Each number is 128 + 24 x the weight over its row's rms, rounded and kept within 0 to 255. Layers, rows and columns count from 0. Numbers have three digits each. The size before them is the row's rms in percent of the matrix's.

# q: layer 6 attention query, 96x96, rms 0.177, rows 0-36, columns 0-95
# k: layer 6 attention key, 96x96, rms 0.174, rows 0-36, columns 0-95
# v: layer 6 attention value, 96x96, rms 0.185, rows 0-31, columns 0-95
# o: layer 6 attention output (transposed), 96x96, rms 0.162, rows 0-31, columns 0-95
q0 090:116206153118134142162154138109120124149154127115153098095070157141115151104137168162120152122108125120109155119127142087139127115177123106141112123152208144094110119113102120129129112119149127162121158174143122157152153129154153123156139138130143155133130116140138077142096136127125111145
k0 093:100141060137096133144139135103132134143136107105165163109143120144105151139113166105108132123128110137120087140140140163093090131161191150138143091147109110085130145101093147121159152140101171104116113078147107132133122163131178152131134157135125117147136134145156126119132142148079153145
q1 100:163120116160131126150100104125127091146141152085161118056136113127108125071165142116132144118104167115108111108135183179162115108112149107134123124076161164106144124119146140123127080122164114139138124137160134146133132158102113123126136122178093148118149106116103108107127133135166138138
k1 101:126131077125124194113149155157163090169114104119112096140103132141159107145149165150163140113141136130120100138194155109079114124121153086124142110177107112124129123141118136130147086122131140140122123120142106151102108146125135096160108128136156124154149139112162141172097167110131097136
q2 101:109130121112104161133154133193127130120098119151154108129116107152125142111135138141188148087128134167168168136123050121113118136119105106110121140144148161142110114109125093159127077114074124103097109137109152086149142119096117107153132112140148135115128110132169110092151134131151118146
k2 097:111140096118138111153140126126115108120130151126158138163137116102105096153144132156127113092124167117168118050137075126133135138150143131139114116163111090114148151080142117128106137116085110130106110178124111103160167125135147165107146106139089151154148103126161071133137152146145132097
q3 118:120124142196103121154163108121122113143162118129103139151164168123139118110090107102139123163119141159128108141140124118133148136172130110103136116134129148115114081139091087126135113070150157118183158157143117116116095088156121101169141115170131136122133178135117112169128113104110150140
k3 112:100103140121100089144138151129153146144119101056111154107147112096088096173083116102110144144159090138123138109144136132131097183094156139148123118106108093113158130169090138115138114124157146113163140160141099148135115110163120118166101133097122156093109113135126147113132127145138131095
q4 110:164124110126126112131116146098137094186162104136152136131166064092168153114130125173153139136129106119116147117163149114121131127142097137124138106141105097144131116092104124138137146199084126143097091080152155129128104150153151127133115113138136112167086114115137143134163165112132127148
k4 104:125110125128124117144109131124129108129126111157154096112118123203140135110146154134136123126140095115148124148156123107161124102091135128128111149123157196104104136139112170178118129123152132092130131155147158159106119115113117179127181129152099081141159132125165120119150132177169136172
q5 131:135128075082138143134118117155122149134088119128159133156137120089130125146152162107149118107114134084124131131091152160093116103118093124092105113181147122109102119134100105149155153120111089081096117128127167141127115143170157122124097091117103156075143086142141152102152130158119127133
k5 117:111141167143151103121170088130125102136120150124170156105118126152120102122119142137171113094143138138097124111134156124128146163155089103146132093181130124124097120122136122128131169123144137137046126130099118149130138104133144119179158113172146103149174132098163134146163082140116124139
q6 094:109100153134173134161116129134112098101115123095103137145148149120103145095152130151190137124112162126161130147153174134103128090143129156085129123072143156100129093117153179107136133156107098097093133078154149132149126143129123087122107142114122174143114144161122164130139112111126130140
k6 113:156110118088155174082135076109108096141155119114103119131068148146127133119142105139155142112122147150093095113152149134114109116116124093149131121085132126131117123082133126115100046107128124126133116098133153157102123147165131104187136131132134147128121141123104151077118123100140136103
q7 112:165149143144146118122141113126103173138133143184102116137116127147096081084147154113107124122123166133139163113073133133148120131168178123168094112128133146129137148138118126121150154103124128107109083183144095120121142152166132104143138149139095168132157112089138139123109149139131111185
k7 106:112161160142123129102163141118123134129152123155143140092111120116081112149159115138089106133148097120113142100113119120124110112135132123145136110088146101100116155109121098066172098148151096141099155142144076128095157160126147104141100112130128115104141109119144156158102132131084100201
q8 103:133118160105122132184109083148150117116140115137147162087142137099161073119113134156147141123173134152130153130092165149072086154133119145139120128160126093134125080104130104116139128135121100094099107097123104132130086119136113107139107087125134152123126096123133183178117138135116146126
k8 100:142119154131157137096129121136155127122127139151166160154121124101095136137139146104213128112132137140139113121081170121130125086075137107111148106103149102108111065080108123118125120107154104097114116125137130140134116154163085105129115099163093121117086151133131181119126142132122124143
q9 109:131102152137138114081107149130124105135125121134080132154155150153112154104128139148113149128120169141112122148138105171174123142122136173087080124099144139152190125132146149191162129118064146109105107137124110112122119105150082136115112181116158135133108146146115149144122107116151129126
k9 103:112142169115170156100101106114123130094163163093086171146142160145100137142133124146135106147139103119141132106164103133134116149158110116114119141083075155130123152105152142103147090111113108096133123131155076117107177129135088145111147120086148146091114125123105121119104167133136163152
q10 092:149107149119171154143126202124134114157109124124130118126115091125116159088157147109111155115142129129104119151134161126160150100161150138132135157159111112139116125161114135156132110132139124154121167083128146141131152179076143165100148165153090084140124119158142176105138110138116165145
k10 101:165147128132124150100089112101156128095159124129119135117152165090118157135108126113132168126137161096117101107105111128106152149125107142145159133151086116153132183089094150154133113086143134160177179130129144102108104132104110117148182143140177103111139161126102136112147121095109134137
q11 104:101143129137114111105098159128124112126117089129140113178165196124135162112091152128129122076084130163121147124109093150127111081135121123100121130097115144134131138147153083173141108132127120121126126157139113110086166076109130114144124153127156121165123126102109091119136156189122121126
k11 107:108122096145177146164133123127142127137095128097133108084112163159100153122158106141116121118097119112145124146125084110123118127190110153121137098132126159128128165132104132147152118170134142119096102113165146132134142145094077133133136140107176157127124186128148071120095171156113131119
q12 107:141130120157118159173158126115116147160097140112147113136115173139127144097110096084123110157119175116131127149150117144130168163159170144155147126115140128132142143161122077134121130096074134159155129136120104137100132124125140099164142151128142163100177182148116107139078149146157123113
k12 118:154143132157115146175130120150116170124141110115115151122094133100073118118134113090110131141099153158100142140177160130124142099143169110131111147096109098162074108132152190111139127108111107150139146132142099122151127193110138102128124120140130129122135120144190158122113130154087120137
q13 108:130105099130134138105108138108120146113132133149147106158083130085157102153134122093120140142151116118090174146126134114127115142112105041176131124138182103105129155139101164097112106139136108140117123141166177097143106151130116102116127132144155127110123152136127184104158151111097122155
k13 113:136158124122107112158143132171125137179098070146135092148114151132131138147112156114138135079147139123136150105141106125113114130125061127169114144173184139101110136164105160122109118089127131115094144112091115145159108121134161124114139103136111126095122122098084143114170097142145102112
q14 088:165135096123113174128157154117139167120152103131134145116117138135093107100135125133136148146169111126113145132108142110113130094112125087099083201132159175093111139128119174147149111140142114159162150147139134067112068113128093099085146116128117129126132142111113100124104130142104128127
k14 103:148162120139108137121105186080166118118121102107152111120148104150132171084162142102103152113124143109127122121115120140158132080133108118127159116164125141136084159178139100103116088110127131135112115113126122147080149121153137099156148145161115168145089123132088145095135145132083118103
q15 110:101108137134107127127158133124096148114126187111092126138128153169113138154151119130115134150081114106166122114114102113113101140105145130158134141125129148117160141069151098129117141094084109100122091146174103121113140107069103127124152149147146116069122077113149156136099144137108115159
k15 109:137122156153138190152178140143119149102139142145142125107118145143107099091126114093125160112147147112187116099105105160113142132139093112110128179105156145148124117108159130101116116151129136156099127166131124123147140160131149109069082149109121136100174109139138143131127137152190130144
q16 116:168117145115131116115130116132127104074157133144209120096147126129122112109158110137160108072151155108099188130101123121152160089121142146104140135136143141079111151135141155107170138157096138138091119136128101131126128136094147136092121110130142129136145110139177099110107125129084112145
k16 106:106128145079127140083157114123118119090178130109124132141120091177110124148171140132130114131149167140146138169089130142137165079131101148155126133179137111101152128140119120118186145150107125090111113142143162131111133167128149148127154089122129130153119108111185134111120141099101097109
q17 116:148111138129141120162121168085119095105120130127127102107161134108156126102127136132118162144095117108121097137130161113127135113124145114130121168133156118140154113164144159151056109160170124115193180112106098117135085121110136140107143118165108081148120123135119088134158132087128121092
k17 114:103097130134092134119072109138136119107128099134175092167116132105151160155113164099127149151156099137134147139160065160124123156124117117130139103156112121112147138188117117136144108075113128156186140102130165140117099113120113153115118140123150090115118143120127129094146139132088148093
q18 104:128100106094120129162136138122114114137127149161119143110121125097128105107135134146166130128092133134159155160122157163095123094101107132089122119171142140153067100100157121134163168140111136102118131140095138156125134161215100126123102109104088155135097137140137146159156159114112135113
k18 105:102093162110169159117117099167126145143103137113166105140147106126110097173136141161168134136129122128171083109121201130141141122125108100143136119084110137124132115131133118103104149129147145105132153098104106132073115132147163115135152139145125157178106113104109137129124080156160140156
q19 096:128107148109139109136143149134177133093113124104070130139183100154062135106117149105139138143109125160115106109141145114125168144110178133105137115131111109130125094110131110151167116161131111094100106146141152117125183110117105134116094137082158150144126134154135091138157108154130138079
k19 100:131116110091160153126077148097130132126133123126127130151119149128088156141100094169141095137085122143134098075105114145110121137142077156104113107096123185196118106136139103121170129143127127126118138137127109081098136106154120104164091165121117102125095150106147142113104108126112131121
q20 092:176168167134115141127123130124131139119169164124084096107137102142124138102140157115108141140121152154093123148126138165108130097141133146127160119134112133139154103095133128121143125174109085110146095134140141049140140136100104093146139128096108118080142124153121096173113088088087124123
k20 104:165121113119133160139124148074126128124114108068142123116118148121124159108115112138137144126178104110118116102091147098114152091130106137107134124076100115125125122142168107120141128094144070157137117122060132175101113131145115136109082130089142117124089156152129147123175140156121143113
q21 110:135144103145127130143117102166105138107128121152181101123118133123146104141138121132121097139141124119172158132100099149159152162156083139175117127173128147118106133096132117150165137096097093088127092141131118110158145126153151130075097136084165132118109126105167104102136162166111091148
k21 117:116155145125155093142154130149127152104112133112172118111109141092091138143149159143168161112138101138133200110111129137143137103112131155109112145101171149106093125089148119123112132167062126111084117139110133109137127155103165111128125112122076123143129111089150171151129123138117095152
q22 097:123128131120114105138134177126137126099134102146172131138122109095140116066165139135113152149141068133135162142132121126119112132117175135097135129093104132114127101151154124157139151181131098081133165145102114121151132079138114106140166099170085139113147112163083107138155151145139112139
k22 087:105087138098160130178113121115095101173122165126137108123162132101099098107120134131124123119113111082132117103066133174124149138132132100120172116126176136134154137096173091118133130081095113102100157118132107141161126186116111137133131137157162149111113144136140163128097127137145129128
q23 092:130139128117089117104124126121128154147106117141159165129134136120132137124078141118129131160130129122103087091173103121122131169105141113133164142085162167146142075146126119157136157121180177128131172112064119133108101124130145142139081137105133109115149133086098078150112127137104114121
k23 082:105088155162114116160118137160127116113147110126052200087100114143142132098099136146115128151145083125141109155154124165116160138136151145119130106130170104141149144168097103156107134114121121124151109104137102140116113103140110139120103135123094182132101166148106134145120118097103142110
q24 095:124140090100127127197111098116097115158123105109123141106117126140115120093152107103139097110079128136159155135149080103158151136110141119110106182150151152103084110105126120109121134151116095132103083103133162119148181148122080080119113109148140111106136146118130119114117161135116104143
k24 095:112115125126115141158109121128104133146134140156193138121174124138111145123121078153153177073140148137117119085159140148153104094102097130099141118090127128161137134140159158122091138119074155144093100148145100075124114145111170143148158115115100136156143120106156119131123143135163113132
q25 098:150131128117113146097105069097115130111121111141146092125110123067137144140155160147129118113089121104157143128101083153128150130097106115160120125126130150148146141060134118131167170151101129151050134083138116099147135140152118144105098099117123108158122131137142130094123137126137144164
k25 105:142124129141135143104107140144112081089119130134131097161126154126110152126180119119140127111151140118111150089101121091129152089142162162091110107120177143094106187112144131135106117173102142133090144113124158126129139129141141150094144104134145073155153090150148118103141140146162098172
q26 097:105087131128109098111114060124102124141108130168129067172142162134129127101151127122161106147126091111142156106121123137082102140144130140150120128112137140055132147116105108140145095091138144105130142127146139111142119124119087103107157129150135150110132151107057122096118120132157147153
k26 096:112147125143132094111165125073119133131114130119126111102146140148140118147127127153115103107083099131109117106129084142144107144124162096104166158173142097106153145151126156098117124160136134141126115161111066159149172123122151205116120135146125113118174086124145103126118142137146085130
q27 098:139118137116097147159134147139146143138142121101150131093114165155141069135108139156103127131108142124170099118123122161108133136117172141131170107106085118119165182097113121124084132093163142100170151147112156149078126130151133114144126133180130143114131092145090117111126097114105125172
k27 102:128116136150092134106174137107093110140097140115160134148139118080131164105147113125134105119126123098083131134192146092096104153126160126125181113157132107145168105127079127107126142133119118156150152161143152129153167160109151116097106115163075125136108109159142138108091114129130111141
q28 099:145135146099128155128130153118130110116133102180122147157093105111134162123145117145159131146137143153116130109126180088113127117121148153141102113181093104119071096078134127111120105156103126101084092100150135125092158137158134103155163134166126135157113121128118143129164131092087089134
k28 098:084142083101107113083131095137127126168111122129138157135137143162110148120117129104135083112078127126129112095156103126166124162133128081132120125079163123090135134131137123158134130092150158137120155141123138165114090131177098167135130106168106127133142121122108099146138099094167127173
q29 100:144123112085103098157137127125150124162097138112139118157104114112083119125081132143122129135131124070152077135102146150137118130124124140148123080174107111153151089117178141143176178166133160115129122090121115094141161112096125152133111128098140149168115140117142121130115127135080139098
k29 101:119136158109156147130085095080115125135153135143134140127102165094115138119125142149135152171103099090175093122108157145126154111096147115132132104107131156147112106108164132122128173142162119154114131113135185124099102115173096114113110131138113100146103118085104167079137150144111092133
q30 104:115116123153126123108132132190170160087127119133106119132129161135095119106091131151144142075168152151148179104133130116123104101123136106121125094135122111125115126136135122105127118127107107124117138116137157152171149193134102108065120142165110151106173077123105131104163141097118122150
k30 090:110104093127148131090130113108129111142148136156139073147071056164135109139140097110148113118125119130136131130075185083117133161139106130160139129139124090141124152120132102101141170105112112179122140159138110097115151130127144127120131121099113125143090160131087147145081130135112134118
q31 109:142138112083167138096148091124141123142121148123099179138120122102123143127185101124168102113153153138163146130103150103135110077141105119141146125176100089132095099133120154164158144146098129130086111137157150134091131127155110127168105115121111109159102118152123175141144150125135140172
k31 109:139117138122112116059118105147120151142112133127146137122177117163128074145131106099117057117122103114143124094152127145119108095118151129141116112081116137144121152117116106135129140125160110086082116157108148130103123145109097152173144099177160088149121116135102122120131120108179122158
v0 117:091128081128150112162137101153096134163065122122110133165124110134152174139122142090154128136139135162136129129105135149190091133126092119128109154130141161136116109100127147092126120103145121095118110155156155138114099171103138131177139080096104116121114130097111132144181122147145124121
o0 118:122089141135146135129125166097149147101117126077107142104114109089144137152134108097103113170110120135151100164156137106130164154153122141142172131100099118175123169160138141125144146107137166142145190112113117157102161128134161135122118171111137125129124167155176106090112140130107152111
v1 122:158115151119122130140101164144129116129102111126143129143124101155158136109122113144185154133174158127163128134079130102170101168147124142130127146156137162121140096148115156101078132157114130160134091127108159130102105149116143114139109078118072112150125132133124109144085181100123105093
o1 107:129115102096109138136149134080127153181133151094139148112117119131157140136105116122100170171098119082116112131155173124099124157086127108121158102110115122146164141146101132120091119135151079184177126110144154140135134130120126087127112123145135114107099109131055140130140115108155129139
v2 092:094119115138117124169122140106154150106148160105154152141180094108139135135153176136128162126142106159109138157140081116150152103119151172124150134089142101120091139144134133104099160139145144147167113113163110091118156105123183165120127173183126114124153141127121157131121128097117155116
o2 090:175123130135154120102107131148157117178126116102135097143121163162153108111185132117097125100184104144124125124106117149116122122170073140133122113118127130101109123126145153156136125117150074136092109132096183099131105155125130103133155137106147109164109116154095115131086084107126141100
v3 109:145104089113133096160140154131101133128143092109138162179145116126133077096116154094156130160141137154129125121161146164090093133115142138074101117110151160126132126144102124139084163112113123147140130163106093184094141149095131126106161126113140138131157103155124120117161136149181137131
o3 106:160142154078121146115158115119090128106134088113154135106134089079122143097152108138127154139129118154174138097109130094123149122146153110099127150166120132161108129155108100113080148137116116152116146095114142125159135128149103122134103086131106110190086165143131100102155119093130158101
v4 099:139126123114096133115129080174110160119140090171151084092146100143136126139174144157138151122123146153090130123122135094172095134127108128144116132138118133103133068119162148115156144148108132095154167116132131084149100128137118103115085105115127181127136089171136156130119118108149098147
o4 099:095102123115079080149109104133161130129130073123101130144140117141171110130090137149126133134158116078108163143150110154141157144103082160119132124115097132136131187173130135119124149118113164095127123100085111138140105101105151142134155093159141131107148131108114100145161133093122090143
v5 088:101110123165141126110126136142133159140099143128136163107109134139192130124101161135122177133112144158138113117103143107131131139138111115099115194185120121095094123077132127075105128122138160125120096158157140130124146129130136180122090142140119130145080107088150091116146158140108100123
o5 087:158132126152131166088083178115147141109138150116067142128100123124102184107159104117127150142130130154111117105163105117155180172153079123116147127080119112168159125132103149116133093122131101100137147114084158112106100094144123107131119122131141160119125134161119158130137125103116115138
v6 103:126112175139111071129113161143125150166086131150115130144160124139169113120133135135148148166147110083125133151148131094149129141098119147123090167143173156118135129112109057134102082151137161160120158120134153107146128094113148116156126145148132176139123136102108114166143146143141090127
o6 107:172086147133135161181083126139139125120167121085098127138100105090120143115100128123153147101131121095112084135168130149133144123086118145143154135094129114142140098152141112134113107115154122132135173097124144087147100131138096095114121138097149073121142144098082162083126136129143155120
v7 115:116125113146101115086108118163086149118110131153143119107163111147155093129135092108139119100146171127148095096111112182139127111135107098128140119123120098164150132098170134165176098073104129095157091094094150123134119153102121112137118122128141184135125179117113127128137139119120140101
o7 113:094132133104123113135128103119168116140125092133163207120131147135160153150081145111125106131116155112136102160100121127150129101114148200140147108119111153130129125128117149130153145170170168100139139111130099181118127129125131196152138157145168137127118126117128153140084130107121123120
v8 109:097138117131129117114111114155138102137109124144184125154114131121122177068111107144134068131131164114124148142183107049113149088104120122120137112149130147145099120142127133115122123142122155125130137150080079165128148130080121095111120109114133147153090137179114125136131135124099123117
o8 122:148127125129109152148129134102123131152189124135144124125054129118150099137083145125146140125165141121139143160110153111136143130105106107149156115131164133088134157119096156080109146094150130161120134083151127123170095135135153137083117108130133169113138122136159172112093178106113104118
v9 113:144140175106146128167137148109110133163153098105110132122168110122123125154134133144117157148111138118150121110113120151149106092073120143168117149109139131103123126139115149141121123114159139122137137124104117078121080125110147120159158174082083134109161097116082147186139102086090108108
o9 102:127117095136129108130105165106144119166088137139111112165152159174121086152126133125133107120137107123128108124179102145132128137136113121152128128142111131155118126169090095147143118097185128129157152164113127149149096137134098180132155119106113096121118150086117133085135114151137211117
v10 114:099087153149124130124144118131082117143137148166173133145100120154153131122094131100138124152145119123164104128097103132178140078120125087122046136127101118155146106134148138109117122092115124171116111108128167113142152123106185143126145138124108116134160152161111119170162126147130143148
o10 103:115102143126156122128116156152138105161158110146143155171135145135131113145080145124107146139105161124119114102127102122108162181131133120103202088122104130131163110089107098137127138103150169124115105159123118153133115107129189090112104151104131123160131119139162151085101093111120156119
v11 101:129147079118137133079073114099127109139122130157100156120112149149143113185125104166124113109123107138083137109112118114120077135143098130162151118137120117118128110122148114111133135116134106162138169115123131135148114185148109141124095138153118185141118163085165129098144173089121118097
o11 102:122151122116145123172120112173138124146139144138099172133164144131150115126176092133117113164104128136150104119119071130125118142115067155130135158102097128103113122110112170118107119149121156121156132103126124134128103104128129108162094125119139137083106145131115079135110197144102081090
v12 102:113146117124149141106099102143113116116137109135110125118088119147197155118139115097135162165181187143180100127105134129166124142101128140133105135131129123128139125146136110111101134132142138152135097099135106108179085144142107134096115097120071111122134113167173156155123148142084147128
o12 102:093155109150107127137128137146151120148148118088101140086125137128157118150149153117116080122077096116134083095176135133125102174132112088138148124127126134106194160123100109149079111108133166113126134142141192103139117108145152144132136139159131126141121092150114106115122122100165113151
v13 114:107140093118098118130132138151135117146123101123143155146098172108119136160114136117143135147110136113102136149133119143113119152140119127109112089142120122106125118124137124136177109120112144145153159101056104199126127089123121131054119089058144153125125155174141103096147127117143156128
o13 100:160126156098116121121105132131133121120186097148136159119163124102172116172109103133154106120151154149104130113117116051131137135111088119102077153155155120138123151136156118121110105110168158139141119085132134130113093092155135173141125094129127150150122089134158098118143158113118105106
v14 098:096140138097114165060139172116128111133179145139154140104139134087103112108138123121125146121104115120123135108132135171099143118160128146119123083131120100165143156110135096100175130118138150118159136109120132125168108142176126156120109138151106157105159127151122117128156107059126175149
o14 103:113151134130098101112133123133118121120110132168203145161170145135161128154125133131129089139132128165182103142093111133122111091136114147128134111143148126100144116128139117154124144171106141094115103130095139176078113092126100112137108090127145152116116062141125126170160123152094139110
v15 105:088103160125137169107101141157126147100181148122108148129109142135133109128163149108126140144100100118146126133124175123156133137048135087142123058119125094073153137106137100133100115088151140146142109107112172127109128115141137125144177151138108119118138119112122137139137137134142170147
o15 110:131131163150131109159123144159165123128171164150124152125137116140138124170170128129072097125124120161153141117099109178141125158136134143083132119150117134188167117153119097148170141146137142122140129169153145147170164110074123126096149141152134132182147117123126128120098127154141128156
v16 137:135113148132138101098090155131113124148173165122151103137119111124107064128113133098119111100121118126120144183146087120067140112141136146116132148137136107113111128152132153153089104138094090146111116181158120160128127167111122157139151139171156095097125139110113123139119136191114107153
o16 133:162146137088137152114149109131150108122107132118101144140106156117103111095189121095153126125110174126181110133096166161118135117132130102114154131147119124134109071113141119115146141148125067129101104109127163132126155142145133047150102145145098146111121139157108181118126119126128138140
v17 101:137134078114142145122067111131142150139096085128147131117124139118102133159130119124119098115123092125127170172147149114160108148160187120110115112118131125113138144108123104098116170126146115150126110118130094162129187088150143170096140172148120153140103097106160129077130106148098127131
o17 094:123118149148199164099160121156119115103161139137097134116130157117129128147139127131139145143141092143092129112095117116125148144121126167146132117144129110174129168129124143151153118131113149125085128109134131116108129098173112112180124119079144177140102144154072139174148174112137127173
v18 111:100151088140176125109109116149170115150124061136137134134099123115144152163121074112139103129117132136111121116153112142121142119110103126118136106129142137114174173162112101178159149145119115146101153141084154162145120116165082117157150132152109152108132086156118154108109143142155131166
o18 109:111114135115182103174134118096106122107134119109146140097113133128098126111153202177151114114136151104144113132073100144110145102101134118090092128098119138136154156141125092131130132180109176124142122119143111116098126153121159121109090110103112177139128113120149132110106172120107125097
v19 094:127170128130145088138119105165139128155112138117113124129172114097105139149136107126156155147121112178111119086114149120127137144077092104172111153103135147109120141108124137077126141132161130144136129122127144068144163160174133141127106127138096151133149119094124137115134118097201099087
o19 087:139113126157121112114130156113123124125131131124117115145128095135103121096126139124061148098147110150132096158185108104130144151193124109126144160125085135092135140147141095172124090139104131133167150151129072110131090146069134121161121134134136098118132127119095075120108139133101129094
v20 108:141126192120107143120086138114117120106178132121128121138135137112147142137127130133141112128121100095107147132098151151111085153086132121106136171151105124133170093121147128088132100124149161152132075073158129108125133073123093110121123117150110105126138116164134128164138132090061109137
o20 111:123101122135142097134103161195156159117113160175121114156107153089167112159126142089116132150108081132151109121118117138129140154103101135167146118155114140123135104134117109160100092132174127107113114121138189083155118135100139125126152120138127123088157103135140173121135120121171123156
v21 102:123137122143157123137141139099148135127161154106083190159179128136188140130147104110113136165138108152127132137062127140158135161089117130143070133137154123151161138100123118102126154186125138123120118140130160082116108122112134103140118125143094107127124159125158113126129145093115088148
o21 097:145154113158149150134156127168156128149086168119140084194101113125152158116164151111144132144114121149112106092140147118112127164107135131152132128140101130130146135143152107137116079101128127138162139129148188126125159122083139122097130167109157085136118131138117084113146116144163113077
v22 101:167138151080110141117128112099145118168150094151134114124095154115167125144144117164182128152086138099092160168161105163120158125147096179121120176114122154128123120160120119098119119176138115098125177115117135152152131128174110148127124102105119162120116122138104100108119109114142137128
o22 106:135073152146114120184169161148086155130114153104153156128179146146107106083125143126156108153151129107122118143144092121105139152120154147116137140153154117095167097156117145113082146139146140116141104080127117113124098135130125133128074127118102133084158100116135121140161131096113167119
v23 108:133125128114129147130106137087136167130091104133152164073114102168154157121130129134130155104139117122170102144129156074091082152127118156152084110108130103140157100105129116136129111086145103131124127121181127125090108164130140172118109138187115113174153146132130134151147119121140137095
o23 100:138173082159117103139109140122125150180122062085088170125150122073116156177127106145094073150121116109120099140123129156131148147141120138078118107095127129109126116139140155155121097139121113145115119142146125100153125113108143122170112132093134147163137161149117126159145127155135136134
v24 109:159129140169123118108152159070077155148085104124145119078116112127113171105090142157092133128121109131130061113161126136164137116104144129118117127096092148099166140123105145135135135142109127112118140164122121132132145135106157100188146173126106100129146112139110145136137144114125145170
o24 102:117117093132147169156170113098105155130141136143175109135118113162102157149098123154142128130082144123134130119129151148134149167157107121141105097091160125142082124075113135104124111090107111129128117140087107118128141148155126123108165158089126111167107151075139136097133078131090132107
v25 088:186145151155171151110133119084123126092152180121101134158124106115131164115174204134150106106096124110100105124117127143126147126133127152156137121174159101135090131092123160114139114123106111118160125125125112108143154139093111112140120128123145140107153165094098119072119109113133130146
o25 093:145128127151122070146138129161132133120149180151129123162114134127114100091171121115115096082116133167113129156137106109160160145125131133171130155137140114122135114160104163156116154114169100143135071162100120142160165147099151129112133168156174096089121145098150108130129138141103118121
v26 103:118131154125140133122151200124076072113130151125141179128177154103155141132120161103139124149158115143141125090131129113143128111119148097117137109142129142117105109133148096137108131113111189162114072162089138129115174175087134128144131134151109134094149130112142125142096112119119103137
o26 095:131167132124128160130135136116119121126149129142187108128089118123101120133156114143102155112131155163154126134122154128124097128093095120191145116121114153158104112103174134109117161145149102112171138076104130157128138094094140108117119120105138103186082125105107173092105147117094124134
v27 097:128094117150164146113122085149130171154134124138163090157143152128131108082102163062084123115139128114106166161126131153123152156095121116112091088151151096086127138134125114152131144117132093099142139116114132100164134124099134105178106129101137131113114139169157090136127142159138145109
o27 082:127143101118115117152146104165143113134135182093144144142129076172153131115145120142173123109167133104134107088137188131134179142153123132118106090119119118111108089141128108137167127109105151135076146139132128176135132094116131111124132082142153105160148132114163137122141131131164126180
v28 114:175095118120164108136086135112111147127138115132142096146155089125078111128104113115101140111109107147113133168158147142136156082132097151146120127123152106086159138150126101136115105108111107092128066119093118116152165138141109098123152171157100103138140103134115128164113139194133125126
o28 095:120136116133147118156157112122136124181115135090131149123102082138070106089122151101138120069100083139143114122139136140108107134138136128115134108105098101155099082109099107179138134141115134112100129134125121162145158150154137121164152087132094155157156107088104127143155118160148133088
v29 109:173123132106146139127111127107135144146162096123150083122138089104131129137174121160090135103110146112104131153126128124121101104150151140137105066071134106159143098111092130135139132160120152136120076105154109131123098150158093107153131100135135048160139110123141131141126093114101140121
o29 101:093171114130107146137163125151108160154107105127139110102146153120090100143067150117124117112160118117156167140140128152106104136149167131114114073172150142134129106153146105141170131127087116118119105151114132112147184096146140156154118111107165145120139077128130097160138143152137100154
v30 111:174123135133142085138129101105113126145150166149180114104146179098149132108145114148118174103117198141155107131089134131189113130136123139127129135127150117151126110113160133125129112063056125139127106141144112135115135123145162153130124142127092127163120138097133145175132130116132135127
o30 094:110105131117105116132134132130105104135071084127165176138103108108159121150089107155148117138141142141143147112195088116143108172136124140125083111107173101145150115143124112132151148134138121087110128127132087162130128109181124112156134178140151153147111144163118151160120118123152126096
v31 108:106136120117155179112099131118163116098127134182134101103082134150131167127151124182105100117105110124102143123145132100168151122150144100132137149103087131110153135150126125105154174170115090129118147172154087158164116096151104108135149137123132080129121136145113161137110113130092130152
o31 101:121101098144141126123123116154131151155116157162105115125115145165139140150156109146141100136124116112112165119080122126103120143115075097147114119135152092130175175099141098124098132119066115130109088126182092121110119138177142125121100126150114127097188129113157145142096132152115112157
q32 088:144108102151151143114110139124117138155147109103154104094111115122109114105127157099117169124150150128179138149184149146163139107115089134111132104123128140139118072143137129145124100163155126138104170141115149163159136146158153114136119110162108141165136132152122047169128103153152144095
k32 090:098147149210121156073132119168131112145078150136102083074134146129091151151148172123124108146129116128136130140125130152093095114133125092102146126159107110130175157151098126142148127156138155107081083153139123131098121135125126113104151141131134149128139119137112123110133130101091105135
q33 117:088137135149102134137138104132105125130124136129105132141139187122107135176116126125123137114094120133135081147172106159136085171132107100162124103119090131130168107129122076155127161144156136102159161146164108072157136128130104094190134141126127104126121128108122129128143121126095182146
k33 101:119104136152113127168133143167165192121121129151084143134130142101102126126121132117088139163124142104150090094097110174125152125110128137150118123116123115129127115091162130150113112142128133125121125150126127093156129105096129085091111170084184191109113159138128155139145138168106111152
q34 085:168168149149079143074108170112119089109180085115124132111106114093157124107150125127136128116124150125166127059082096156154133130114119134125115119113117157096119118142095133121135104129144133169126109151154129112149090114137119114085072145100136112152122112128111127099143099117118125137
k34 082:154138112144172145131093106112169165137108145125151163134137191201115114128139133146143107128126145094139093122108122125143159125096118139106130191090146140085142124132139152132122082080154115161135118158100128168131129118163137090160142132119146136117117128107132116120080142115120138123
q35 088:128129125130114151151143136119140192147123104120086135106141133095133111157130108139088122168153093107164108167149101185146096164132124101141166140140125142133165128120118143149117149128129142101130145101132133120149078105149153141169120144046162119110119118128118115127076112143151154134
k35 092:145123095139146138154100131131137139068138152135113142124124152138126109142091110155128194136169107136136124150082134127070133124132104104132120137130119149153159136124150115127154134116111112149130141139133139089103149166129101063097109157127140136071084135117101183110114169136101130103
q36 084:086108170131134134092174141199137148103144140136132121143116195139118125121087150168160163113141143147110138095104137138119106119074169123110123132134142131089134132119126129112132094112145143144092130096134167186107101168103117129129111128144154101103128105119128138131133158137132091147
k36 081:123154134103109168125106138158158114121104096106185103136173110166187133132116110144122110099155149161156104111140119112097146144154163120144123115124146135100111131152109148131127099151113138106115147139112097117151111150121147162142143114160104150129145109097131072173087093086166124148